python train.py --n_layer=10 --d_model=320 --n_head=5 --n_kv_head=5 --head_dim=64 --d_mlp=1280 --vocab_size=15905 --activation="xielu" --norm="rmsnorm" --norm_place="pre" --norm_eps=1e-06 --positions="rope" --rope_base=10000.0 --rope_fraction=1.0 --qk_norm=true --attn_scale=0.125 --bias="none" --tie_embeddings=true --parallel_block=false --extras=["some layers without attention", "local attention windows", "shifted keys", "gated attention", "value embeddings", "capped logits"] --init="normal" --init_std_qkv=0.0708 --init_std_o=0.0708 --init_std_up=0.0708 --init_std_down=0.0 --optimizer="adamw" --lr=0.00153 --beta1=0.9 --beta2=0.95 --weight_decay=0.13 --lr_head=0.0155 --warmup_steps=575 --schedule="wsd" --decay_fraction=1.0 --decay_shape="cos" --final_lr_fraction=0.1 --batch_tokens=32768 --seq_len=512 --doc_mask=true --train_tokens=260700000 --steps=7956 --dataset="wikipedia_en"
Each number is 128 + 24 x the weight over its row's rms, rounded and kept within 0 to 255. Layers, rows and columns count from 0. The size above them is the row's rms in percent of the matrix's.

# layer 2 attention key, 320x320, rms 0.059, rows 279-319, columns 192-255
size [ 98  90  86 105 128 102 110  98 102 103  97  96 104 117 101  81 112  96 108 106  93  91  89 106 100  98  98 108 103  97  98  93 103  91  90 109  90  91 101 108  86]
[[150 158 136 145 120 126 143 105 128 108 122 170 126 118 190 119 109 147 132 144 109 110 162 137 146 123 124 100  94 150 122 134 148 114 128 127 134 117 152 123 148 142 105 116 146 157 160 102 124 137 108 143 110 145 102 161 189 151 112 125 130 128 142 175]
 [127 143 109  94 130 112 135 101 132 149 161 135 174 138 128 146 161 130  98 136  96 174 135 132 163 123 120 117  86 116 119 114 135 152 113 184 147 179 130 147  81 117 148  91  85 133 109 118 195 138 103 114 141 144 144 122  95 144 122 118 128 101 107 136]
 [157 153 117 141 145 112 123  67 124 107 179 104 128 154 136  86 134 144  96 137 138 133 163 113 112 146 131 158 162 118 155 123 140 154 124 105 162  90 144  91 137 103 116  93 131 119 126  96  95 147 151  93 103 126  98  90 128 156 144 142 130 119 128 150]
 [115  93 103 121 104 121  93 111 127 144 122  79 113 123 148 153 136 110 132 113 116 147 131 118 111 110  82 155  98  84 112 102 115 167 166 123 122 118 146 159 115 141 102 127 122 110 134 127 111 159 121 102 124 103 132  80 128 112  84 144 108  85 116 125]
 [ 90 146 124 138  94 144 104  88 130 118 151 145 126 144 108 120 140 166 134 103 105 130 105 154 117 179 116 130 151 136 125 173 131 137 156 137 120 142 135 149 159 107 150 120 124 101 110 116 141 125 126 130 116 127 161 114 120 142 114 151 116 152 138  91]
 [116 150  82  89 125 125  93  82 170 145 107 126 177 139 118 185 142 131 171 105  86  97 125 133 143 170 131 148  95  84  99 164 119 140 102 133 134 127 166  73 163 147 150 134 150 140 147 147 109  95 107 146  92 148 121 111 147  95 141 164 145 145 145 124]
 [152 104 124 179 156 130 188 155 140 132 158 173 114 153 140  90 107 117 101  94 138 124 174  87 128 109 114  75 135 130 132 126 131 113 115 117 108 122 143 140 133  96 131 117 164 116 102 110 142 143 113 154 187 119 144 146  96 114 109  80 134  93 112 117]
 [139  95  98 129 152 139 110 138 109 127 161 129 129  96 129  98  89 152 166  71 119 103  86  95  75 110 120 110 153 118 141 154 119 113 125  99 181  90 140 134 112 121 134 141 164 116 121 127 132 130  97 144 167 128 134 144  73 109 129 138 119 163 149 138]
 [ 84 127 142  99 133 159 159 135 180 118 119 140 141 129 131 122 144 141 110 150 127 105 178 124 135 165 122 149 101  78 125  76 137  99 121 152 129 118 122  86 147 136 109  94 133 145 102 116 130 132 120 170 103 139 123 104 109 124 114 106 181  99 128 109]
 [175 165 153 116 126 109  96  78 119 123 134 122 136 131 148 127 127 110  96 111 130 160 180 105 179 108 142 170 125 151 149 180 122 165 157 138 123 109 152 123 140 142 106 109 129 111 130 124 139 106 119  66 113 119 120 167 178 156 170 145 101 107 118 139]
 [118 143 152 155 139 135  95  94 106 166 126 103 118 121 133 126 190 135  92 185 147 153 148 181 185 136 130 130 141 167 137 130 117 143 132 122 110 137  94 118 118 136 142 130 100 181 135 123  99 160 125 100 125 166 142 154 130 145 183 120 125 147 142 116]
 [166 129 154  93 169  73 160 145 125  97 122 137  87  88 113 157 138 141 113 119 167 139 133 124 163 113 142 106 122 113  78 147 136 134 128 106  97 139 137 129 133 106 143 147 167  91 138  95 122 150 172 152 123 111 144 182 132  82 115 130 152 160 105 161]
 [162 157 142 126 162 114 117 100 101 120 125 163 147 130 145 143 117 109 122 156 125 104 157 139 161 114 156 107 181 127 129 143 111  91 148 151 131 147 148 164 124 106 152 119 105 117 137 106 130  98  96 142  83 120 163 180 124 153 171 122 134  96 123 116]
 [111 104 150 136 219 138 182 154 131  96 109 117  95 125 148 135 107 122 123 118 153 111 130 110 110 132 126 154 116  74  94 115  95  99  87 103 147 117 129 132 137 118 113 119 124 154 110 119 129 152 143 127 153 154 122 118  93  97 152 127 123 128 150 129]
 [151 165  84 143  71 140 135 128 144 154 126 163 154 103 155 117 158 105 171 130 111 133  98  96 122 152 107 127 125 160 128 118 152 147 112 144 114 118 112  94 115 169 127 155 184 153 168 128 149 112 122 146 100 108 114 135 142 168 105  90 154 112 138 107]
 [178 130  98 121 125  94 158 128 125 123 132 131 131 104 141 122 165 101 118 141 135 109 143 135 127 124 124 108 128 163  87 134 149 178 137 131  89 144 143  96  73 114 112 127 165 110 193  98  90 163 125 185 141 135 137 147 113 122 101 115 127 119 121 107]
 [122  99  84 140  86 145 112 107 154  99 109 152 175 127 154  87 143 141 189 111 137 102 139  77 122 129 122 111 168 129 131 149 144 146 140 177 105 121 125 142 114 139 174 120 140 133 148 154 163 143 135 156 150 108 143 150  81  93 127 105 159 137 147  80]
 [135 146 112 112 152 132 114 159 155 114 159 128 159 130 149 129 160 121 120 161 126 132 180 116 133 141  72 106 140  97  95  97 105 130 110 123 124 163 137 134  86 129 152 105 131 105 130 119 130 110 109 193 117 143 117 179 150 143 113  86 142  55 103 149]
 [138 101 100 103 112 102 159 164 173 132  92 141 165 130 124 128 159 105 178 126 142 113 100 162 133 155 115  95 139 135  86 132 139 150 123 136 136 139 106 152 144 169 170 153 113  72 119 117 141 131 129 131 148 145 151 159  88 110 117 142 172 136 119  85]
 [165 149 116 134 134 125 133  70 137 102 152 163 113 118 123 130 123 145 137 123 109 112 146 120 101 135 139 129 142 152 121 180  89 152 154 114 122 130 151 172 124 127 127 144 138 136 115 139 155  99 134 112  99 113 141 176 148 132 145 166 126 128  90 177]
 [117  91 151 166 160 125 123 133 138 154 162 158 106 105  90 165 152 114 126 148 154 173 113 100 161  66 102 118 102  96 151 139 135 158  75 132 146  88 146 110 135 154 121  99 131  99 128 131 135 140 115 141 141 100 136 120 151 129 112  98 107  73 166 128]
 [147 118 112  83  71  99  93 118 124  98 139 126 167 166 150 153 144 159 114 108 104  91 166 121 118 124 100 112 131 160 107 109 162 218 129 168  97 167 136 125  99 144 129 123 130  67 112 109 152 109 140 137 119 108 139 171 111 117 137  98 110 137 142 123]
 [104 127 155 116  83 154 123  81 127 108 104 141 146 177 167 121 118 145 105  76  84 129 125 118 126 135 115 168 140 129 129 117 129 118 125 168 100  99 108  89 148 151 128 133 178 152 100 154 164  98 137 109 129 124 139 100 139 133 133 116 129 118 132 180]
 [111 141 119 140 117  71 113  84 128 123 128  98 163 154 104 156 160 102 146 107 124 156 108 149 166 162 106 118 149 193  69 162  90 153 170 123 127 184 128 183 113 151 147 109 119  78 135 161 171 119 105 114 126 143 131  84 129 118 148 145 131 138  97 112]
 [167 133 148 132 142 117 155 146 125 145 135 170 127 130 106 126  59  77 112  92 127 141 140 152 102 121 147 123 154 135 120  88 140 129 107 147 132 123 130 135 171 111 139 109 128 149 159 113  95 153 175  89 145 100  71 119 119 125 117 146  95 156 133 130]
 [164 123 131 120 115 142 164 193 148 109 144 146 144 145 123  90 127 134 184 119 150 137 100 133 122 163 112 134 139 135 114 127  85 154  86 121 142 139 168 148 135 122 176 112 117 159 148 137 113 139  95  95 114 141 118 122 143 118 130 120 140 148  89  89]
 [116 119 139  98 133 133 139 144 140  98 168  73  77 120 111 158 118 134 114 126  93 121 146  99 110 100 106 105 133 104  88 129 136 140 171 103 168 135 165 121 113 125 132 131 158 104  85 167 150 119 144 112 140 134  84 159 145 162 117 153 116 125 143 137]
 [155 154 138  97 157 138 157 132 140 129 116 145 107 114 188 143 132 128 122 169 118 148 137 142 153 159 125 122 150  95 118 115  98  94  79 154 118 138 100 123 110 156 115 154 125 161 147 115 140  97 150 118 110 149 186 133 164 129 185 147 139 134 103 118]
 [111 109 118 134  83 146  78 100 130 131 110 167 146 141 128 146 154 126 153  85 109 136 112 135 152 153 151 146 144 138 118 208 107 173 150 129 132  82 148 134 125 151 137 123 124 117 125 126 124  86 109 122 138 129 143 160 123 104 124 171 152 141 169 115]
 [140 146 115 120 146  75 162 120 142 131 138 127 148 122 138 140 149 124 122 140 131 113 157 157 159 125 108  98  97 116  89 138  99 115 169 149 137 133 117  97  83 137 155 158 133 103 121  98 130 175 113 164 116 152 113 153 108  68 112 100 147 101 103 146]
 [124 158 120  89 115 117 118 106 117 152 130 112 167 126 164 140 160  71 144  65  81 112 141  90 139 160 188 120 168 157 124 147  95 161 160 135 100  96 145 154 131 173 139 120 174 162 120 128 146  69 117 105 103 100 142 162 132 130 123 138 159 134 102 137]
 [128 113 105 190  88 163 121 135 135 163 105 121 141 129 100 116 120 145 138 151 134 164  76 145 125 148 104 102  74 151 183  96 151 163 142 104 115 110 104 121 151 159 133 145 100 121  95 144 131 138 107 103 121 139 153  91 139 137  98 138 105 120 117  84]
 [136 177 198 136 132 101 122 139 142 110 131 138 108 152 143 162 125 139 108 153 125 159 117 155 148 135 114 146 146 151 139 139 137 142 121 138 137 125 116 189 156 161 116 128  89 137 134 162 137 124  93  99 103 137 144 141 182 147 151 148 129  98 114  94]
 [113 153  81 112 117 105 125 149 106 146 178 114 100 153 117 141 124 152 157  99  63 141 148 116 167 105 110 133 107  99 117 111 149 128 147 130 138 145 152 156 102 107 125 122 148 103 128 130 129 150 110 106 145 121 150 159  72 142  89 105 152 126 106 165]
 [117 166 130  86 138 107 131 165 168 107 140 102 135 121 130 153 137 147 121 129  86 150 136 147 124 134  91 111 128 141 107 160 135 122 148 170 131 128  91 164 120 138 122 146 118 116 122  99 168 146 132 112 150 159 168 122 150 115 110 119 133 104 117 113]
 [146 132 161 118 116 133 159 142 151 139 175 144 146 100 124 129 149 135 137 158 136 131 116 130 136 151 131 158 162 112 122 185  99 156 137  96  92 164 156 130 119 149  85 129 148 138 153 128 102 109 134 120 136 115 135 155 219 151  86 120 120 104 105 128]
 [111 111 117 105 113  99 124  80 104  83 122 110 140 148 215 141 173 122 153 103  92 120 167  95 132 113 135 150 102 151 104 137 115 137 103 160 125 127 121 138 115  82 143 153 131 138 109 129 138 101 142 142 132 121 167 144 136  84 154 120 164 114 137 136]
 [117 134 112 173 159 101 105  88 112  84 165 136 122 149 154 129 114 117 109 157 131 103 142 136 106  93 143 164 146 142 119 103 154 104 129  99 123 161 161 116 137 121 103  95 124  93 180 140  75 165 115 134 132 108 122  90 125 152 166 127 122 125 142 151]
 [141 118 144 152 202 139 153 112 109 148 143 135  91  94 170 119 127 144 121 130 129 101 115 106 118  95  96  90 121 143 132 134 135 110 111 119 146 111 129 111 169 142 119 164 140 153 131 157 108 133  97 135 134 159 165 110 158 147 140 152 112  87 164 140]
 [144 142  52 130 100 141 129 117 154 118 132 148 166 113 137 118 179 124 147 131 130 106 123 128 143 122 154 110 147 118  82 168 118 124 151 178 146 135 121 106 132 110 119 159  98  69  97 107 144 108 125 129 115 130 152 161 117 114 108 149 117 160 131 110]
 [112 142 166 104 136 152 160 153 124 131 159 126 109 155  97 143 148 153 108 152 120 138 164 140 168 122 140 120 120 106 124 125 140  95 144 128  98 158 113 119  56 121 166 137 103 113 101 148 152 141 163 122 122 135 121 165 120 118 140 115 162 128  81 108]]